python train.py --num_attention_heads=4 --num_key_value_heads=4 --vocab_size=8192 --qk_norm=false --attn_scale=0.125 --tie_word_embeddings=false --learning_rate=0.006
Each number is 128 + 32 x the weight over its row's rms, rounded and kept within 0 to 255. Layers, rows and columns count from 0. The size above them is the row's rms in percent of the matrix's.

# layer 7 MLP down, 160x448, rms 0.174, rows 74-135, columns 112-223
size [102 100 134  97 140 101  94 101 100  90 100  96  95 105  97 100  98  98 102 102 100  96 100  99  94  96  94  92 103  95  91 102  97  93  98  98  98  94 138  94  99 101  94  91 104 102 101 102  95  95  97  99 160  96  96 100  95 116  96 100  98 106]
[[ 35 133 177 127 132 102 142  75 128 122 125  96 171 125 121 170 169 137 114 142  96  94  57 151  93 110 127 142 130 125  59 187 139 110 127  92 135 151 128 105 189 193 205 202 113 151 146  84 159 146 191 179 128 142 107 146 135  77 150 135 101 130 149 153 180  97 219 139 138 100 181 129 129 130 111 149 107 105  99  97 155  50 114 145  94 116 110 138 129 125 105 121 113 137 162 118 104 156 134 159 148 157  96 189 109  70 110 126 176 131 178 122]
 [116 114 188 207 128 179 162 108 154  95 137 133 122 136 123 156 155 160 145 102 139 179 138  79 123 119 123 139 113  83 106 181 102 127 151 136 122 126 126 120 185 107  95 142 124 142 111 147 100 113 121 178 124 140  68 134 164 153 108 185 141  60 184 170 121 154 116 193 116 101  92 128 149 137 100 137 163 207  67 111 153 120  90 117 189 181 138 183 133 163 112 164 102 123 110 171 150 151 153 137  49  76 143 178 121  90 152 103 125  84 114 182]
 [149 140 198  95 116 107 146 120 147 116 205 139 202  72 168 136 131 168 100 146 149  92 164 136 145 130 110 148  69 120 168 156 222 131  98 100 132 137 133 146 103  89 158 163 107 140 124 166 129 134 130 110 159 110 147 102 160  92 185 115  92  70 135  89 172 137 110 135 125 143 127 147 159 169 106 144 112  87 162 100 182 158 113 127  95 159 136 157 122  87  85 124 123 128 137  49 170 102 126 107 130 159 101 142  90 150 149  99 133 174 140 183]
 [147 177  72 120 135  86 101 126 129 144 117 167 170 130 159 145 112 123 198 121 120 127 135  92 143 104 170 160 156 118  96 119 153 179 128  77 115 162 113 110 116 186 106 143 142 155  57  79 103 121 199 159 116  75 143 156 166 106 142 122 102 108  93  95  74 124 128 174  98 126 113 157 135 100 225 135  72 127 108 146 126  99 191 124 186 114 131 127 141 154 149 131 153  98 142 121 131 106  76 194 173 132 131 129  73 105 179 107 141  60  68 121]
 [112 113 170 114 155 140 102 146 129 142 154 159  94 108  97 127 101 130 100 183 115  99  89 169 154 153 101 157 126 101 155  97 149 136 152 133 165 132 122  87 139 172 128  96 162  72 112 142 157  76 129 131 132 125  83  77 156 132 134 110 111 101  70  91  75 158  83 124  99 135 127 102 113 117 118 142 144 129  68 172  59 130 126  93 149  73  67 111 125 137 119 114 117 106 148 176 112 190 173  98 125 112  42 120 127  39 147 101 135 151  71 146]
 [101  72  72  79  80 117 127 139 108 106 110 132 149 155 126 144 178  27 151  73  90 139 180 154  93 172 120 101  97  93  65 125  81 146 187 118  69  89 130 175 118 159 125 186 117 141  93 125  62 123  83 131  93 158  93  92 139 155 115 186 152 112  80 117 123 112 121 142 129 151  51 157 199 102 148 148 103 165  93  83 135 151 137 164 164 121 160 119 121 134 163 119 118 166 139  92  92  76 113  95 121  92  98 115  99 130 142 104 119 159  73 129]
 [104 137 107  46 161 156 148  74 134 155 138 118  92 116 113  93 200 139 138 136 114 148 133 142 154 138 111 136  43  84  87 162  55 140 131 197 110  93 161 117 107 144 122 157 171 105 149 138  70 112 177 118 142 118 159 143 153 126 119  55 126 108 165  97  98 137 193 166 180 160  93 160 158 147 128 152 112 160  67 141  94 130  86 155 135  81 104 177 151 101  78  95  99  96 137 120  42 110 133 134  85 152 115 149 197  92 146 113  95 121 148 177]
 [136 171 153 127 133 120 133 155 140 146  76 131 154 137 126 124  84 104 111 114  97 166 198  55 104 167  97 119 136  91 156 149 114 116 109 176 140 144 143  92 110 142 117 111 151  19 125 182 141  95 186 109 121  69 143 132 182  93 109 142  53 110 141 103  99 100 115 104 149 121 164 154 130 131 154 116 151 102 112 155 156 156 116 131  87  95 156 174 117 103 150 159 146 108  80 119 139 147 179 184 145 138 143 109  97 140 130 114 120 103 157  48]
 [133  61 100 128 143 142  96 143 124 105 187 133 127 153 129 150 148  90 114 119 170 106 170 161 138  74 128 123 167 165 128 123 136  92 143 120 186 114 108 125 100 107 155  27 158  73  65 108 161 166 180 123 162 159  95 110 153  99 132  91 130 112 164 140  93  39  92  60 167 134 145 130  93 113 129 122 117 109 117 131 158 167 101 127 155 180 143  95 103 168 137 123  83 115 108 101 116 194 133 125 142 137  59 115  97  96  79 163 112  41 130 124]
 [148  66  74 137 148 113 129 134 140 150 116 106 152 174 130 170 137 117 132 100 144  87 183 146  82 171 149 179  70 136  93  89  76 123 121 133 124  83 136  86  94 125 144 163 145  84 147 139 162 154 157 176 143  99 135 147  93 111  81 142  88 145 166 162 105 123 114 139 145 207 156  88 188 135 127 130 162 157 116 152 121 137  80 152 109 175 101 108  74 112 102 158 135 149  88 146 151  86 125 124 134 112 135 163 151  97 107 105 127 112 183 122]
 [102 116 133 169 130  95 204 148 106 142 127 138 119 138  99 149 112  88  68  94 101 127 120 117 118 101 154 125 170 152  82 100 128  58 126 174 197 122 193 142 114 113 202 113 133 138 161 131 126 160 102 141  99 129 113 103 129  89 139 140 154 169 114 143 175 133 149 127  83 142  88 112  89 145 103 129 122 117 121 109 139 135 136  92 164  77  99 113 124 105 109 166 168 115 178 114  65 131 119  88  72 141 179 144 100 111 109 155 115 149 159 123]
 [150 114 121  45 154 110 128 125 144 109 165 110 115 162  90 119 117 163 149  79 158 122 142 123 155  89 148 188 151 138 140 150 105 118  66 139 143 134 147 127 107 152  57 114 153 134 133 136 128  96 131  87 118 144 133 128 125  90 146  67  96  87 194  95 111 144 110 177 195  82 124 128 211 142 155 135  84 143  91 160 152 119  93  80 114 129 135 148 113 143 198 106  67  63 104  88  85 148  46  91 128 127 131 141 157 117 139 227 151 116 135 114]
 [122 136 180 144 102 169  99 111 148  92 129 141  72 128 110  83  61 158  78 125  53 153 104  92 129 169 136 133 125 101  97 160 134  92 150 139 148 173 132 135 120 173 123 116 115  71 173 113 168 113 107 141 129  99 147 156 132 136 141 137 161 159 147 136 120  83 137 142 106 135 161 158  51 161 151  84 101  95 148 156 129 120 126  59  84 158 155  94  92 136 119 129 177 198 131 136 146 133  77 145 125 114 161 136  92 197 145 143  97 153 117 118]
 [166 144 161 190 126  80 128 147 177 181 150 181 143  90  90 100  82 174 126 162 116 108 123 139 129 119 163  82 139 123 123 128 109 181 117 151 200  82  72 145 141  66 158 173 158 186 208 176 103 132 179 147  75 160 109 139 126 157  92 133 131 142 114 148 159 103  91 163 133 138 122  81 186 143 169 129 128  95 156 140 162 109 129 100 156 106 141  85 109 166 128 179 116 116 100 132 123 154 138 127 161 129 104 163  87 167 112  96 145 159 182 151]
 [188  83 161 108 196 121  94 171 143 157  96 161 116 147 135 153 139 111 132 195  90  50  85 111 128 159 128 149  77  83 118 110  67 142 119 162  73 126 150 122 172 143 113 102 112 108 112 185 148 137 153 101 110 177 134 158 133 103 106 146 104 116 134 165  84 104 129 129  75 105 157 126 102 113  88  73 191 147  98 112 132 158 138  91 101 149 139 169 106 143 135 154 198 110  94  74 193 108 146 130  91 183 120 131 149 233 110  74 206  96 131 102]
 [145  85  91  73 166 118  63 136 167  94 122 111 136  72 164 141 129 162  83 132 172 109 103 110 140 118 130 111 147 134 114  46 140 130 191 132 148 122 120 104 161 110 146 183 122 109 122 106 116 112  91  68 167 123  81 133 126 137 134 108  71 141  79 162 124 123 128 129 111 129 151 145 156 115 113 170 152 157  96 119 119  63 193 114 184 166  74  87 117  53  94  76 119  96 119 143 149 111  94 139 101 132  74 134 131 109 157 120 179 177 112  54]
 [ 98 149 130  45 124 189  98 147 131 134 131 154 100 187 145 200 115 119 133 165 166 128 165 108 133 126 129 145 168 104 102 160 190 164  72 100 190 127 143  95 115 154 150 143  95  90  91 120  78  99 121 223 120 133 131 196 170 125 166 159  71 130 149  60 150 125 113 118 169 133 128 146 152  63 159 145  75 116  99 126 144 136 133 163 173 147 141 105 189 122 154 106 157 169 155 121 136 100 121 119 138 105 164  65 168 154  84  96 117 164 147  89]
 [136 110 133  65 119 104  59  88 136 163 115 119 188 167 140 123 107 148 114  64  88 146  96 164 155 134  99 159 162 181 144 159 100  72 141 181  76 135 160 206 163  72 167 113 118 155 165  71 141 135 114 117 150 162 106 116 106 143 151 144 137 160 178 148 126 167 138 106  93 123 130 145  85 137 112 128 116  78 120 139 137 148  59 139  91 199 121 107 106  69 110 123  92 117 119 125 118 201  89 122 114 108 113 171 116 136 153  94 134 130  97 122]
 [131 125 192 138 150 193 163 120 140  52  24 158 107  68 109 184 143  96 130  79 137 162 123 128 171 120 103 107 157 102 154 113 101 162  99 137 101 111 142 157 149 207  32 209 100 171 136  81 193 133  67 150 129  81 126  87  92  93  85  64 112 116  71 108 100 126 111 170 107 122 171  91 112 164 141 166 118 141 151 114 131 133 168  89  73  90 173 125 118 122 218 172 116  82 147 159 124 126  88 158 154  92 127 119 143 116 192 111 159 171 113 186]
 [114 154 164 127  76 175 137 136  80 176  82 144 154 132  92  74  85 138 148 102 149 147 118 139 102  71 128 102 128 163  91 113 118 151 149 116  40 168 107 150 125 133 169 154  77  93 142 175 143 136 130 152 140  83 157 135 105 114  63  76  95 118 167  95  76 109 134 149 139 123 110  43 143 136 128 145 128 159 198 112 151 142 164 175 132 110 133 114 127 152 163 107 160 134 102  89 157 155 149  97 117 150 130 169 161 173  90 130 137 159 201 126]
 [ 69 145 119 107 124  80 151 120 159 138 122 125 116 226 135 123 146 143 119 120 112 125 130 122 170 104 146 126 180 137 137  89  94 144 100 105  98 126 179 129 153 104 152 146 112 117 100 171 182  92 149 134  94 133 142  87 134 180  97  83  87 162 163 189 124 136 115 119 119 154 126  61 124 121 164  57  48 184 130 183 102 150 156 132 168 227 123 117 123 154 128 161  77  95  87 126  88 124 103 157 116 156 117 206 106 169 135 153 150 135 114 152]
 [103 125  76 140 102 157  95  87 193 140 130  99 129 123 105 124 120 162 158  95 221  76 188 157  93 120 120 142 129 108 128  92 154 185 176 162 159 155  86 122  61 126 121 193 132 108 116 134 139  68 157  82 115 134 112 143 110  70  77  78 123 195 129 146 141  73  95 102 105 158 114 122 135 111 161 139  77 123 147 139  97 137 141 110  90  99  79 119 151 143 110 122 108  73 128 173  89 170  82 149 161 120 152 132 134 104 143  69 103  93 113 139]
 [108  81 153 108 201 212 128 110  97 115 101 185 115  95 161 139  57 111  93 114 138 138 138  89 169  83 128 111 155 133 100 141 115 130 152  64 122  76 131 145  66 161 163 139 120 143 178 139 117 113 159 196 182 147 118 158 180 124 117 109 105  87  84 153 106 129  55 122 100 159  80 160 140 108 143 137 174 120 160 122 119 154 146 133  90 159 144  92  98 134  74 179 185 165 103 119  94 157  82  83  89 127 154 146  84 119  94 105 122 160 128 135]
 [101 160 177 129 103 147 117 151 116 141 149 104  97 197 163 135 113  81 129 145  64  82 164 110  89  93 118 110  97 125  90 139 126 122 120 114 109 141 119 110 238 162 152 125  94 125 173 110 124 124  56 127 115  54 141 157 145  99 169  59 162 156 131 170 114 145 145 163 105 159 161  86 187 100 123 138 137 142 108 117 139 137 183 128 196 128 117  73 135 158 191 105 101 173 170  96 137 103 189 119 215 124 165 122 107  83 108 107  83 126 148 159]
 [ 93 145  70 175  50 154 116 119 129 108 162 183 146 109 126 101 162 185 128 143  87 129  80 195  89 125 154 137  87 131 143 104  84 114 161  61  65 142 120 154  92 172 125 164 113 172 130  78 116 113  88 134 149 129 120 165 171 115 106 138 136  84 106 160 147 101 124 146 112 156 148 108 132  99  58 105 140 177 135 161 145 131 180 128 112 138 117  55  80  98 185  96 139  89 154 131 171 142 114 177 145 159 123 107 128 118  90 185 157  86 114 110]
 [126 122 116 102  78 101 158 179 151 152 143 150 121 150 123 138 128 103 118 155 174 106 108  77 115 159 117 140 117 104  87 148 148  86 104  99 204 115 101 147 131 105 126 184 116  88 137 105  94 170  73 147  76 178 165 162 134 161 116  89 109 132  94 135  84 117 159  88 178  87 162 155 134 130 134 199 170  86 101 191 142  89  84 132  88 214  43 166 149 106 184  76 196 121 163 100 192 172 171 133 125 158 124 178 187 113 134 110 131 202 159  80]
 [107 120 106 112 132 157 181  73 138 119  88 169 165 139 167  99 145 109 140 155 126 109 153 142 131 110 130 173 140 175  75 142  98 195 126  95 182 110 162 140 126 107 100 175 161  55 124 101 128  88 157 161  36 165 172 107  60 147 161 148 140 110 101 116 143 225 152 115 129 142  99  52 139 119 133 108 121 157 120 149  91 115 123 124  97 162 114 121 158 121 101 130  73 149 113 197 164 169 149 125  72 112 153 147 143 151 131 119 137 165  81 100]
 [175 113 154 127 190 102 117 142 126  77  83 126 110 165 157  81 130 152 176 175  95 117 130 137 132  88 107 152 169  72 127 131 101 135 142 166 137 168 126 144 106 130 151 128 141 162 166 138  80 137 114 147 147 105 170 184 116 177 104 162 148  56 141 135  92 107 147  99 148 120 149 119 125 123 103 153 183 125 115 152 122  25 164 150 138 105 121 151 115  85 103 127 129 110 161 119  75 124 158 110 147 134 129 166 144 191 100 145 189 158  73 103]
 [122 167 124 152  69 120 118 128 155 123 169 162 132 186  80 145 102 112 130  79 112 148 126 105 100 100 173 181 144  98 126 158 101 139 135 122 163 130 110 147 133  83 111  94 126 133 113 183 115 134 149 121 134 144 136 139  86 130 100  97 137  89 178 117 148 131  87 110  82 138 101 181 175  98 128 157 153 108 119 197 188 127 112  90 163 178  93 131 172  97 129 157  89 143 125 127  74  62  89  88 138  60 106 136 106 109 137  94  99 180 109  54]
 [117  99 145 114 145 124 153 151  97 117  73 131 170 136 141 153 144 133 126 109 113 162 124  95 165 140 123 132 143  76  72  65 103 124 147  90 149 179 121 141 118 100 111 119 106 123 134 123 112 126 169 120 147 183 195 136 147 164  55 149 122 125 108 136 134 117 152 129 101 140 135 134  97  38 199 188  82 144 121  98 121 118 162 118  82 149  80 186  52  78 176  98 115 111 148  72 120  96 174  72 105 128  66 112 134 166 173 121 106 100 127  81]
 [ 43 111 122 147 121 115 105  77 163 104 131 134 135  91 150 120 157 141  85 154  75 159 133  62 133  93 135 154 135 117  98 161 155 152 118 108 110  88  95  68  54 154 138 149 167 139 159  80  69 127 129 152 104 114 131 142 168 126 140 155 188 103 136  96 157 106 123  62 133 139 132 189 146 123 158 120 117  75 130 175 122 155 182 128 174 142 100 158 172 134 145 170 122 129  38 109 160  78 159 119 153 126 116 118 166 155 140 122 134 186  91 148]
 [109 111 137 117 142 128  99 164  95 113 172 171 125 163  99 179 167 112 115 164 136 132  96 118 104 192 126 194  96 130 156  66 128  86 131 141 102 174 122 121 118 191 132 100 149  63  73  66 177 158 162 138 155 130 141 161 158 113  85 101 126  77 111 114  77 116 159 163 130 146 152 149  99 141 155  86 120 113 118 150 182 151 123  91  59 104  95 120 153 149 161 111 162 125  90  77 118 145 130 124 107  96  62 150 108 114 150 191 160  55 132 114]
 [173  99 156 157 175 151 184  93  92 153 160 111 141 150 107 201 105  84 130 178  91 172 169 105 118 127 115 161 107 179 172 139 114 123 115  88 180 162 125  95 155 138 154 118 153 114  75 126 132  94 121 102 177 138 100  94 101 178  92 115 103 115 173 139 131 117 133 130  94  93 114 121 154 125  59  99 113 126 123 136 113 139 149 151 142 112 139 133 121 107  89 135  90  81 120 132 114 138 121 106 102 142 137 197 102 188 138  57 105 142 176 116]
 [ 92 127 110 100 101 158  99  90 136  90 189 101 122  88  84 139 115 160 143 120 128 129 163 147  97  55  81 134  89  95 160 134 132 152 128 136 118 148  93 107  65 154  79 175 124 125  91  87 125  93  86  94 184 157 116 127 167 146 113  95 145 163  99 126 120 130 110 131 111 138 140 158 138 100 197 141 171 210 164 101 161 158 136  46 171 115 102 116 134 104 196 105 174 150 139 139 165 138 172  91  73  58 181 141 114 157  98 121 107 127  84 155]
 [147 129 178 183 129 101 143 113 125 163 135 102 179 147 194 123 147 101  93 134 160 159 159 124 123 150 113 125 165 160 108 140 142 107  96 110  95  86 128  97 142 131 111 107 134 120 169 116  83 186  94  93 109  53  80 124 185 117 160 130 145 157  72 155  79 105 184  87 162 143 151 137 151 101 164 105 159  92 118 157 142 203 178 150 226 124 130 109 150  90 139 153 128 108 116 173 110 125  87 157 135 157 122 124 131 149 114 150  83  98 138 140]
 [180  99 122 122 151 154 121  89 144 126 116 146 132  95 136 113 145  64 160  67 137 111 136 131 108 109 134 137 109 117 157 107 107 165 138 134 130 157 130 127 156 122 128 135  99 107 132 135 129 123 115 111 126 188 144  77 124 142 113 129 118 137  71  97  89 137 135 180 185 119 136  84 169  76 169 187 109  79 107  85 180 135 124 162 141  90 157 109  88 139  89 151 148 120 165 160 206 165 138 162 112 100  80 146 158 108 127 122  85 149 106  81]
 [188 160 163 142 121 177  49 159 140 130 167  83 112 194  99  90 159  55 106 168 106  78 170 156 186 131 148 132 132 129 117 156  94 181 110 152 109 133 147 139 137  82 141 131  97 127 117  50  90 114 103 123 137 148 111  76 137 127 181 153 106  92 125 175 101  88 135 154 112 147 166 130 108 105 167 121 154  85  91  67 102 153 152 160 165 147 136  91 190 129  99 128  85 153 170 115 159  87 116 156 142 182  92 177 165 115 117  87 147 142 136 144]
 [142 125  99 130 118 124 151 112 226 136 180 135 104 112 156 166 109 141 105 120 169 113 154 144 133 145 150 174 160 124 138 100 165  88 105 199 118  77 146 116 142 157 146 116  50 110 109 139 170 103 104 137 135 197 149  89 149 151 138 189 132 101  86 134 173 168 153 203 138 114 120 101 155 115  98 187 150  97 103 123  89 164  98 188 136 147 112 121 196 135  73 165 161 162 131 147 120 102 113  73 108 155  78 118 162  95 120 151  97  93  98 110]
 [120 108 120 101 144  77 113 115 153 175 182 144   0 156 181 141 119 138 126 138 153 136 156 173  53 137 235 150 124 181  99 121 132 166 152  76 140 164 148 110 125  93 145 102 142 171 169  88 163 145 149 119 158 137 112  62 108 129  69 163 111  82 143 142 138 121 177 128 115 168 154 156 110 114  70 179 138 155 122 154 163 128 187 176 155  83 103 117 145 121 104 138 120 165 134 113 157  65 123 146 130  63 137 135 107 131 109 108 104  93 154 127]
 [ 79 103  75 130 111 113 122 105 135 148  92 121 130  66 116 126  75 148 122  42 150 158 152 116 119 110 203 150  91 171 105 125 141 121 118 139 128 101 136 110 113 111 115 136 109  97 129 129 134 134 132 142 125 117 166 121 107 138 156 109 111 157 101 143 127 152 156 155 100 117  73 143 138  93 113 128 131 140 150  93 154  72  97 151 133 123  56 151 133 112 160  92 132 141 154 103 157 112  97 115  94  92 110 164 147 129 179 135 121 115 142  96]
 [ 83 195 123 160 138 138 165 118  98 131 102  70 166 109 155 147  93 114 178 123 126 116 117 132 152 167 110 138 202 156  95  90  97 143 136 130 123 148 135  76 119  78  45 118 149 121  71 107 154 119 116 106  97  72 159 182 127 121 111  81 103  70 107 125 122 127 110 113  92 137 147 151 119  71 101 172  70 181 178 128 139 111 102  91 144  77 151 165  75 114  98 187 143  50 121 117 189 185 233  92 127 108 150 110 160 131 155 136 138 126 161 171]
 [ 61 116 137 188 132 135 128 178 115 131  87 119 160 148 121 100 150  90 172  79 176 146 122 130 140  59  93  67 154 209 136 173  63 183 135  98 141 148  80 127 120 144 138 154  93 130 122 147 117 125 170 180 110 135 117 125 150  73 114  91 145 139  78 117 139 105 138 158 110 133  68 187 110  82 131 121 169 136 109 167 135 100 140 149 152 174 190  85 114 131 140 111 103 157 205  51 178 105 125 137 141 115 130 152 153 122 117 103 179 130 115  71]
 [136 160 210  83 173 113 103 140  94 104 124 142 119  71 157 124 159 128 147 151 120 155 137 139 185 120 147 126  84 116 127 146 161 133 134 108 122 100 109 175  82 116 124 125 129 110 146 128 119 150  69 136 134 123 145 174  94  98 129 189 139 121 101  71 160 193 117 146  96 120 190 126 110  72 141 130 159 219 116 172 181 145 126  79 111 110  99 181 126 130 155 155  94 107 115 124 144 124  69 137 143  68 104 130 150 140  92 125  66 108 165 109]
 [114  76 104 195 152 161 133 196 137  83  96 102  78 109 148 116 159 116 147 137 114 123 120 161 127 133 205  75 113 105  76 138 114 170 146 122  84 167 155 125 109 135 132 170  99 119 168 203 140 148 148  54 133 165 170  98 156 172 111 104 113 169 131 151 115 136 105 158 101  97 183 144 111 152 126 163 123 129 136  24 130 146 127 160 234 199 197 134 144 167 128 114 157 140 157 111 154  89 110  94 145 100 149 163 114 141 114 117  82 125 103 138]
 [124 170 147 136 107  93 174 146  92 114 101 162 133 142 129 127 101 139 133 107 138 152 193 126 106 176 101 139 178 169 103 155 164 138 161 104 178 161 136 124 146 101  78 111 142  67 145 111 152 120  93 140  58 162  70 119 130 104 160 103 121 121 133 117 143  94 187 124 126 127 181  94 155 161 123 107 122 138 132 123 101  99 106 158 130 155  90 169 150 138 149  84 140 151 136 154 125 121 151  99 128 174 158  53 137  52 140 121 149 120 140 148]
 [144 129 154 185 174 125  89 102  98 159 142 121 147 128 104 131  58 178 195 159 132 150  90 152 136 168 122 120 124 106 174 116 101 116 149 127 126 152 105 153 172  79 110 108 171 154  95 119 148 112 187  89 143  69 114 101 111  69 196 106 108 145  95 113 110 122 127 164 111  87 147  96  75 146 130 126 163  87 154 109 140 106 130 151 139  81 114 162 145 146  97 164 176 131  94 150 130 162 138  91 102 133 156 176 114 158 181  98 135 147 145 150]
 [155  41 147 133 167 162 134 121 129 164 107 156 135 156 128 117 120 164 191 143 141 153  92 128 132  87 191 114 185 112 129  82 103 100 146 133  94 107  92  96 105 137 104 119  85 103 134 116 146 133 118 105 141  93  78 114 123  98 176  82  90 161  50  96 145 138 157  80 157  43 110 186 149 159 120 137 162 148 174 128 190 193 151 172  80  94 136  91  86 140 126 139 173 153 193  49 139 136 137 117 129  48 131 155  77  44 118 159 137 115  90 105]
 [126  98 173 145 150  78  92 152 165 127 133 121 114 128 134 108 182 116 114 116  78 192 102 120 189 149 138 130 101 126 120 152  84 112 222 168 144 120 110 149 121  89 138 153 169 125 169 141 117 106  72 115 130 147 175 136 125  59 115 137 120 158  86  97 130 132 119 143 123 126 148  94 143 125  92 122  87 110 125 115 119 164 141  83 122 183 132 102  90 150 123  83 127  46 167  93  94 148 111 148 108 112 172 103 137 147 137 140  75 167 154 150]
 [113 125 122 162 163 119 125 118 158 111  74 137 128 160 219 164 144  75 124 176 167 114 102 137  92 127 196 139 140 153 155  55 126  95  98 136  80 106 107 145  92  80 136 128 111 124 157 109 102  83 155 168 154 112 124 124  56  88 120 115 149  71 142 201 156 149 157 160 135 162  59 152  95 136 110 138 109 103 192 155 139 148 132 168 135 119 119 108 132  94  90 139 218 139 172 103 118 111 117 150 110 127 119 152 126  83 134 132 141 169  80 145]
 [ 78 174 153 137 150 166 134 103 119 104 133 144 154 119 156  94 176 126 120 127 149  64 114 105 207 134  84 114 115 149 136 115 165 101 115 140 126 105 114 107 166 102  91 154 111 122 145 130  78  84  90 148 104 109 192  85 160 122 131  97 132 148 102 158 143 112 129 161  84 180 142 159 130 126 129 136 159 123 109 145 150 152 151 147 111 157  98 162  74 118 151 139 105 168 125 150 146 181 157 130 127 123 174 114 206 101 126 173 117 108  91  97]
 [109 166  94 157  99 126 142 133  74 101 180  87 102 171 139 130 176 140 100 169 113 140 162 141  84 127  94 126 144 107 131 123 176  96 123 104 113 197 135 118 122  90 127  81 136 119 122 133 100 130 111 158  77 140 126 141 135 129 143  72 105 124  66 107 107 107 104  93 156 152 106 132 148 142  80 156 143  92  80 119 183 108 103  61 124 147 103 209 168  42 149 154 111 131 173  83  56 108 108 140 124 165 162 143 140  96  93 181  85 114 149 110]
 [141 150 124 152 100 112 123 135 138 151 153 153 134 115 134  87 171 156 128 112 109  92 144 140 120  77  94 116 154 215 119 116 153 128 109  79 155 158 196 158 100 112 141 113  98 125 164 122 144 111 103 151 152 127 136 145 179 127 166  87 175 174 108 128 130 106  84 113 142 159  57 153 146  54  89 119  77 117 122 140  98 102 139 105  98 116 171 100 156 124 166 122 172  56 123 127 144  66 161 150 164 122 113 134 104 161 153 208  74  72 100 134]
 [205 137  79 126  77 127 117  80 101  86 100 153 117 114 144 144 125 126  97 135  98  61 148  77 123 140  65 161  89 110 105  84 103  79 121  62  67 107  86 153 158 117 137 157 163 122 181 148 128 115 149 124 141 104 117 107  93 117  91 107 218  96 121 131 110 137 179 136 158 133 147  97 170 117 150 138 138 183 131 117 136 136 126 183  63  92 136 103 111 151 139  80 129 127  67 142 153  99 134  86 128  98 139 110 141 111 100  77 174  60 157 117]
 [107 171 143  96 120 133  78 171 135 183 149 160 114 112 122 129 132 153 125 118 141 190 148 163  75 191 112 120  44 195  60 120  68 199 109 165 129 118 153 124  76 138  84  76  81  96 152 134 137 120 114 155 124 129 126 189  77 191 140 154  91 133 139  96 138 142 102 150 124 131 138 106 132  90 152 137 143 126  80 118 110  95 140  74 115 159 201 137  59 134 163 107 106 121 209 148  89 140 172 114 101 129 124  59 120 103 164 152 109 170 109 123]
 [120 137 140 115 151  94 127 114 143 115 187 141 173 180 121 176  92 140 169  80  97 157 163 160 120 119 129 113 111 144 127 154  73 143 165 108 136 121 161 138 162  96 166 145 122 170  90 114  87 157 131 150 115 164 136 130 195  94 123 145 145 188 113  64 128 122  83 128 116 145 151 130 134 133 164 107 194 136 108 150 169 117 177 120 108 172  46 120 137 128 138 111 115 116 154 157 126  97 122  87 143 140  98 106 152 105 132 150  96 134 126 168]
 [123  95 121 166 138  80 110 150 125  99 141 128 142 140  85 157 161  86 123 136 139 145 129  55 167 135 111 118 145 150 129 155 151 155  78 147 119 130 138  63 208 157 105 110 136 143 186 130  56  70 108 195 137 120  91 158 114 162 144 145 187 173  84 160 155 148  72 132 128 138 151 108 131 114 158 128 109 138 115 105 105 181  99 102 125 117 154  97  87  61 101 136 143 177 113 153  83 183 120 116 168 146 149 123 125 100  75 132 143 124  86 151]
 [126 176 197 174  94  77 147 162 132 162 161  79 136 144  87 126  74 128 134  93 137  74 114 118  61 124 121 102 122 119 104 131 134 122 118  69 145  80 117  65 111 132 132 123 125 161 165 175 128 161 134 117  91 199 106 125 106  92 142 163 132 151 133  86 103 134 147 163 190 145 199 137 107 132  66 139 122 122  64 148  86 174 106 138 121 117  93 116 134 151 151 161 106 157 142 125 121 110  87 139 137 147  79 115 169 172 103 142 108 145 146 124]
 [ 86 112 133 123  68 135 150  88  70 155 170 180 156  66 135 105 173 121 226 145 136 145 152 145 179 114 138 108 138 174 126 127 125 214  72  73 119 134 126 181 118  90  94  87 173 114 149 118 141 186 163 179 123 148 189 183 203 176 101 113 148 124 129 110 152 154 129 146 156 102 140 159  99 120 209 120 151 109 125 141 117 135 117 139 109 131 165  77 148 190 141 244 105 106 118 156 122 199 118 110 119 163 119 131 125 153 118 149 117 149 116 141]
 [ 76 191 151 148 174 176 125 123 206 123 104 188 101 149 167 151  92  94  80 187  92  86 143  83 182 122 164 158 164 118 235  66 158 116  87 164 177 145 136 201 144 136  85 106  61 127 156 113 200 163 139 118  79 186 106 140 116 145 167 129 121  99 178 110 121 117 121 100  84 120 121 145 147 119 142 161 196  88  94 126 148 126  72 178 159 101 168 155 129 138 120 134 107 149 146 164  78 100  77 170 132 180 125 142  91 145 137 154  70 166 127  93]
 [172 135 146 111 192 135 101 108 139  98 103 114 155 142 141 186 150 133 118 182 136 103 146 132 226 169 131 149 122 119 106 130  84 178 144 162 124 139 116 124 194 103  98 117 142 173 142 152 114 149 143 131 136 231 116 124 148 137 100 124  97 142 159 172 184 164  93 152  84  69 134 116 140 139  89 113 120 124 124 114 162 179 134 110 129 159 107 130 153  97 118 128 132 143 146 179 171 112 107 100 167 170  71  99  53 180 142 135 145 129 141 181]
 [151 162 136 105 146 224 129 135 117 166  90 115 145 119 139 158  45 134 142 109 136 102 134 132 101 167 132 189 142 102 138 111 138 132 157 111 116 162 163 120 122 115 178 147  98 148  85 155 107 145  97 113 100 172 154 134 178 162 140 132 115 147 152 120 140 143 138 169 168  91 114  98  43  85 103 124 103  99 161 164 108 120 160 133 153 131 158 144 113 118 143 145 131  68  96 187 152 172 115 137 180  97 138  32  84 153 206 119  74 146 105 157]
 [177 133 140 200 112 128 135 109 173  69 104  72  88 177  80 209 162 124 175 169 139 123 141 138 111 154  79  72 109 163  75 141 155 130 142  76  63 113  91 109 146 148 116 122 171 160 100  99 178 168 169 159 166  93 142 119 129 154 123 145 182 168 126 151 160 146 135 114 183 120 124 160 145 188 154  49 108 146 146 107 124 100 177 111 137  61 100  57 127 137 152  91 120 110 144  88  95 137 129 147 145 103  81 205  67 143 122 138 124 158 122 158]]